config.yaml
num_hidden_layers: 16
hidden_size: 320
num_attention_heads: 4
num_key_value_heads: 4
head_dim: 64
intermediate_size: 640
vocab_size: 8192
hidden_act: "gelu"
norm: "layernorm"
norm_place: "pre"
norm_eps: 1e-06
positions: "alibi"
qk_norm: false
attn_scale: 0.125
bias: "all"
tie_word_embeddings: true
parallel_block: false
init: "normal"
init_std_qkv: 0.0203
init_std_o: 0.00402
init_std_up: 0.0203
init_std_down: 0.00254
optimizer: "muon_variant"
learning_rate: 0.00897
lr_mult_o: 2.0
lr_mult_down: 1.5
beta1: 0.95
lr_head: 0.00573
max_grad_norm: 0.5
warmup_steps: 200
schedule: "wsd"
decay_fraction: 0.607
decay_shape: "linear"
final_lr_fraction: 0.0
batch_tokens: 32768
max_seq_len: 384
doc_mask: true
train_tokens: 296300000
max_steps: 9043
dataset: "wikipedia_en"
Each number is 128 + 24 x the weight over its row's rms, rounded and kept within 0 to 255. Layers, rows and columns count from 0. The size above them is the row's rms in percent of the matrix's.

# layer 6 MLP down (transposed), 640x320, rms 0.191, rows 217-254, columns 240-279
size [ 96  97  96 111 107  93 100 100 142 108 104  98  91 108  96 108 109 103 108 119  98 103  92 108  82  97 104 110  95  96  95 104 125 114 109  85  91 101]
[[176  81  87 126 140 130 161 103 163 172 155 185 141 110 168 154 181 118 142 120  81 105 126 112 130 151 180 178 145 157 111 108  90  99 138 122 101 126 159 149]
 [138 140 122 126  83 126 125 125 141 157  99 161 142  75 170 106 110 154 114 135 119 169 145  90 119 105 138 118 157 122 119 110 151  93 132 122 109 122 123 102]
 [ 94 113 102 135 120  96 133 135 148 150 128 173 101 108 118 146 154 155 127 145 140 125 123 139 137 163  83  92 183 132 114 139 153  95 110 108 160  98 148 185]
 [ 96 142 146 117 106 117 120 125 113 130 141 106 127 100 163 119 123 148 124 145 127 120 125 134 111  99 106 123 140 125  90  99  92 147 113 152 152 122 122 112]
 [ 86 109 122 151 161 149  97 121 124 123 115 121 109  97 113 105  85  94 162 126  97 132 131 143 156 147 161 130 126 134 121 137 159 159  92 109 141 150 153 115]
 [135 121 107 137 179 127 180 150 126 163 121 137 157 195 155 125 124 144 127 143 126 169 156 142 113 161 172 116 103 124 131 178 138 103 146 146 103 139  87 129]
 [134 128 118 163 163 124 116 183 107 124  88 129 160 145 101 133 105 173  95 154 115 169 151 121 113 152 126 106 105 136 137  80  97 132 111 126  99 114 149 130]
 [ 94 107 171 181 123 107 150 149 107 149 128 135 171 146 139 127 107 153 170  96 177 164 130 112  90  94 118  77 131 115 139 105 175 101 178 114 123 107 172 128]
 [152 127 126 119  98 109 123 127 137 187 107 110  96  75 150 132 143 151 121 113 122 153 110 136 130 136 106 147 182 151 131 130 149 112 113 170 131 140 134 184]
 [110 119 147  83  96 126 114 181 106 144 153 191 140 143 111 111 130 122 157 165 103 121 105 110 149 123 110 142 149 116  88 107 154  80 114 119 130 160 107 116]
 [164  94 102 139 146  98 162 107 120 117 136 153 140 125 108 165  89 162 111 132 139  84 144  82 117 166 130 143 132 144 112 141 190 110  75 121 122 148 162 126]
 [136 148 151  90 127 119 127 152 114 124 124 161 138 116  94 116  63 128 146 124 149 124 130 139 116 145  52 102 103 133 158 138 128 143 166 151 146 142  95 107]
 [130 126 158 118 110 189 127 114 123 178 101 112 136 152 156 131 139 128 125 116 104 108 152 133 150 132 127 122 136 129 124 143 136 137 132 121 140 124 113 164]
 [129 131 124 136 132 142 120 125  95 133 139 112 167 172 100 123 151 141 111 109 107 137 117 100 118 119 136 123 132 172 127 164 125 110 106  89 120 100 115 123]
 [138 120 111  96 118 166  95 139 137  87  84 160 109  97 122  86 144  99 110 143 147 137  94 152 127 118 139 150 116 154 134 155 104 100 129 124 139 136 129 173]
 [116 118 164 145  98  93  86 160 165 144 144 128 106 149 146 139 142 125 114  86 142 156 128  72 116 125 141 173 125 146 103 159 155 159  90 145 133 112 126 115]
 [102 130  85 139 124 172 116 160 168 112 147 106 135 132 143 134 143 136 137 137  92 136  94  83 120 113 112 130  90 132  89 104 146 139 159 133  83 131 148  91]
 [159 117 123 149 129 121 101 152 163 138 146 155 161 140 102 128 113 127 151 118 128  92 102  99 105  85 127 100 174  96 160 148 142 141 119 132  91 134 122 171]
 [178 148 131 131 112 141 108 174 164 157 168 110 134 141  91  64 139 132 118 135 114 117 112  52  77  99 118 161 120 124 129 104 137  92 111 157  99 135 140 102]
 [142 160 151 186 142 117 126 125  86 129 125 139 141 142 148 149 144 120  96 143 144 157 133 145 123 105  62  90 145 111 124 141 104  88 135 164 120 125 128  84]
 [124 145 177  55 139  86 123  94 110 101 163 171 150 114  93 143 146 185 142 160 139 154 120  90 117 133 140 156  81 102 125  86 164 145 144 141 148 102 133 163]
 [121 141 150 121 133 136 144  84 162 128 115 113 136 127  92 166 110  77 128  96 141 164 142 122 102 105 154 153 133 119 116 103 166 118 136 138 151 118 120 130]
 [125 117 143 122 100 149 138  88 163 140 100 152 131 160 166 120 165 145 148 145 138 133 105 112 129 128 126 157  94 173 145 150 128 149 128 154 127 121  93 131]
 [141 134 168 100 132 118 157 140 116 126 160 127 187 147 151 177 130 134 117 128 154 138 136 146 126 164 134  97 130 145  94 119  94 102 125  91 146 114 147 164]
 [159  97 120 125 146 136 140 122  94 135 127 133 180 139  79 148 145 105 116 158 140  91  93  86 119 146 164 171  92 164 126 117 164 132 144 127 128  86 100 142]
 [130 148 157 130  96 169 136 170 168  92  93 152 114 133 147 129 126 154 142 107 147  86 121 198 116 115  96 113 133 124 161 139 134 124 140 154 129 127 144 134]
 [120 109 124 100 111 144 116  86 126 117  96  83 101 113 106 124  55 129  78  97 124  51 150 122 141 142 125 144 129 118 171 142 120 108 125  89  89 154 165 143]
 [141 120 129 139 139 117 118 140 122 121 107 124 114 132 146 148 132 125 166 142 138 147 100 146 153 149 130 130 130 132 148 105 105 115  87 134 144 140 112 156]
 [123 107 143 130 181 137 104 138 132 124 129 137 117 145 106 104 149 176 152 132  63 157 135 168  94 138 137 147 134  97 144 142 115  92 157 129 128 141 119 117]
 [161 103 122 132 132 115 164 110  93  67 142 132 103 133 169 148 164 162  77 143  91 134 101 126 118 113 113 147 116 113  72 128 100  94 136  96 127 139 155 112]
 [ 74 163 109 100 156  98 124 146 144 137 140  63 152 118 134 104 158 154 155 124 125  91 145 133 117 127 130 127  72 135 150 125 181  86 158 136 146 127 151 148]
 [115  77 165 108 142 137 142 151 135  98 149 144 109 135 118 135 183 144 138 120  88 103 156 114 162  96 110 116  54 160 145  89 124 136 117 123 121 114 113 126]
 [105 144 189 166  95 131 118 147 133 123 145 129 153 114 131 129 151 140 136 108  94 160 153 111 122  83 138 143 154 106 129 116 136 169 144 148 115 150 139 132]
 [138  82 172 153 200  85 119 142 110 119 139 138  95 133 146 109 111 128 148 122 105 142 124 112 115 129 128 130 135 120 147 125 116 130  92 194 131 140 153  72]
 [150 125 132 159 145 138  98 105 135 142 116 115 105 106 144 153 138 159 132 141 114 127 124  97 120 114 119 107 175  98  89 128 161 134 137 112 128 152 122 159]
 [142  86 176 136 149 164 145 157 101 117 123 185 120 104 159 121 133 143 100 142 159 123 118 142 105 127 121 134 182 102 132  93 121 134  69 113 148 142 106 164]
 [111 123 186 149  98 143 124 130 190 103 115 146 144 175 175 106 119 113 128 122 133 172 151 107 146 132 148 154 102 143 125  90 140 113 138 130 131 105 116 113]
 [201 134 107 135 124 170 141 124 125  62 139 158 162 141 142 112 107 103 148 154 129 134 131 149  64 130 111 132 122 116 137  79 170 183 142 130 106 130 129 131]]
# layer 6 MLP up, 640x320, rms 0.172, rows 218-255, columns 240-279
size [ 98  95 106 105  92  99 100 143 107  90  92  91 111  97 103  99  97 104 108  99 106  96 101  88 100 103 106  92 100 100 102 107 110 108  93  95 106  94]
[[143 129 196 112 103 115 158 124 117 147 125 127 123 135 124 161  87 141 113 111 103 138 137 148 164 120 172 133 147 157 115  91 155  95 108 127 150 107 134 137]
 [158 102 113 103 168  81 119 109 118 170 153 103 174 110 133 153  85 117 159 103 108 188 138 109 161 144 190 143 182 126 140  87  91 130 123 175 132 132  78 103]
 [100  82 116 138 118 142 126 120 112 115 120 106 152 103 134 139 178 155 141 136 111  94  92 104 126 132 133 103 151 153 103 115 102  71 130 144 115 115 171 143]
 [ 95 154  94 112 122 144 120 132 125 155 136 128 147 138  74 102 137 155 179 132 116 142 107  99 111 150 157 108 108  89 150 131 132 115 105  68 152 128 133 110]
 [140 137 178 119  89 138 105 143 156 133 107 125 140 106 110 109 116 103 120 111 162 120 152 126 147 142 111 157 113 120 180 114 111 125 136 154 148 114 118 102]
 [137 134 137 106 175 109 171 139 162 102 140 109 103 155 129 125  82 153 132 145 114  87  93 125 120 110 110 110 134 128 128 155 116 105 109 161 103 153 153 141]
 [ 98  94 151 129 138 121 137  86 149 114 128 107 162 142  69 128 153 132 159 157 116 141 157 177 130 138 145  85  76 133 117 122 144 118 159 165 123 132 123 117]
 [ 99 125 126 110 111 121 122 160  97 167 136 110  64 115 118 132  79 151 140  95  92 113  71 118 106 123 130 163 145 158 137 182 127 129  95 154 136 101 126 162]
 [107  98 148 151 186 145 118 113 125 130 182 104 127 144 147 130 125 116 184 118 142 155  90 104 152 152 126 131 129 103 105 142 137 121 136 156 143 120  91 125]
 [127 149 152 121 165 137 136 126  88 101 136 114 123 112  74 132 158 147  93 125 109 146 104 129 135  90 127 115 145 112 139 135 106 120 134 101 139 144 129 112]
 [101 157 167 158 130  93 101 122 109 174 134  82 120 141 146 154 145 180 122 102 104 106 121 111 152  75 131 140 131 145  79 140  91 101 116 120 125  86 127 137]
 [149 150 163  95 144 151  89 114 150  93 104 132 160 169  90 155 146  83 171 152 170 114 113 136 158 103 154 158  93 165  94 118 135 140 162 159 132 176 116 133]
 [165 121 134 108 136 158 107  91 108 130 119 103 104 129 143 158 121 108 111 121 129 140 119  94 136 192 125 113 140 117 124 144 127 121  90 121 135  97 145 153]
 [ 98 158  98 118 135 115 141 156 175  96 145 112 112 112 141  56 127 109 122 132 134 104 143  91 153 139 124 119 149 161 130 133 101 108  97 113 149 178 143 129]
 [150 129  88 134 106 158  84 100 116 134 165  98 130 109 104 100 163 135  83 136 122 141 134 121 105 128 176 149 113 105  90 130 112 127 102 125 109 118 111 126]
 [137 118 112 177  83 164 119 146 120 165 129 126 171 176 116 131 119 114 181 114 145 101 139 120 174 139 105 122  78 174  80 124 117 108 132 133 101 152  99 120]
 [178 106 167 134 159 146 142  72 168 131 137 105  67 137 108  99 132 139 117 178 126 159 119 186 130 100 189 142 133 119 123 119 129 102 131 110 171 140 149 134]
 [100 108 139  99 159 166 135 174 135 193 170 133 106 171 147  99  91 133 187  92  81 173 148 106 111  83 153 127 149  86 129  97 123 104 106 171 136 165 149 129]
 [141  79  99 121 140 118 122 122 100  88 123 124 137 102 138 132  51 140 123 135 149  94 103 152  61  93  85 157 123 134 120 110 106  83  99 126 160 153 171 112]
 [ 97 151 128  91 129 149  94 143 126  92 134 113 110 139 149 135 134 186  93 134 127 142 157 110 121 177 138 150  89 141 110 117 139 125 148 126 138 128 118 157]
 [153 108 119 105 143 109  89 140 148 137 160 122 117 104 147 154  93 106 123 146 134 143 151 177 124 123 132 149  67 102 141 143 152 153 127 163  93 121 120 109]
 [ 56 149 127 171 137 105 119 131  73 137 157 109 109 158 119 133  90 134 113 110 125 145 138 135 116 120 142 102 153 133  99  74  74 116 128 126 106 148 158 164]
 [158 104 116  97 150 133 100 123 163 147 159  91 154 114 103 143  93 118 129 134 142 144  90 145 122 111 129 170 147 110 118 135 184  88 120 100 134 146 123 120]
 [101 151 179 158 143 142 108 115 133  94 157 153  85  99 117 125 131 135 110 121 103 175 157 162 112 161 125  98 140 145 118 156 129 135 113 133 138 119 127 138]
 [120 144 130 182 130 154 138 145 135 146  93  76 172  85 108 142 145 158 134 112 110 138 163 102  82 114 182 126 144 107 105 114 105 162  73 128 113 120 145 114]
 [130 106 162 130 155 178 106 136 144 120 139 116 172 165  99  93 137 131 144 155  82 121 192 180 102 164 135 111 149 120 143 165 134 101 144  83 149 143 157 110]
 [116 148  86 158 127 141 157 169 110  99 110 111 124  79 111 110 142 119 122  98  91 102 107 158 117 134 119 103 141 148 129 144 136 121 142 108 123 116 156 116]
 [127 132 121  93 134 152  84 168 169 117 172 128 123 157  82 114  81 114 142 170 132 109 123 114 125 142 158 134 130 130 141  82 148 152 121 145 163  74  95 133]
 [ 99 106 113 112 136 142 153 133 138 118  78 123 126 137 119 119 169 134 106 109 103 129 101 123 152 173 131 107  90 159 137  56 119 124 139 170 130 117  70 156]
 [ 81 126 121 168  98 118 133  83 119 111 115 136 143 137 107  89 119 153 153 112 129 130 135 123 115 132 165  76 133 193 104 170 137 108 127 168 133 111 124 134]
 [118 139 157 132 130 137 137 157 146 162  94 134  69 155 114 139 143 122  97 138 133 142 102 174 151 112 141 163 132 164 126  81 108 104 137 107 124 111  98 133]
 [159 125 142 110 125 130 180 114  90 101  88 184  80 119 101 127 118 109 106 158 178 121 101 138 154 136 110 103 138 164 128 146 104 135 131 144  97 139 170 143]
 [ 86 111 147 110 155 126 116 167 142 124 104 119  95 102  89  77  89  99 149 152  99 115 123 120  67 144 153  64 163 140 131  99 136 137 136 159  93 147 120 166]
 [118 138 105 164 149 101 113 151 137 127 113 173 121 124 113 127 125 118 122 172 139 118 145 127 154 116  96 127 162 152  92 116 121 125 112 176 139  87 192 124]
 [138 135  70 106 123 172  81 136 103 143 134 131 162 145 112 116 110 111 159 143 136 148  96 169 136 144 133 106 112 105 130 162 117 174 115 100 148 121 110 124]
 [115 131 131 118 105 138 101 125 141 106 136  71 148 178 142 158 103 127 126 133 161 130 114 183 128 101 112 122 139 117 122  84 107  95 129 160 172 165 185 130]
 [123 135 153 186 126 144 138 132 151 128 158 120 154 130 123  97 107 136 112 155 113 132 138 112 112 143  77 142 151 146 142 136 110 153 128 148 146  54 130 138]
 [135 167 129 138 115 124 145 140 150 131 158 131 101 167 137  94 135 139 127 130 126 105  81 115 170 124 144 123 112 207 184 160 143 141 106 100 133 137 124 128]]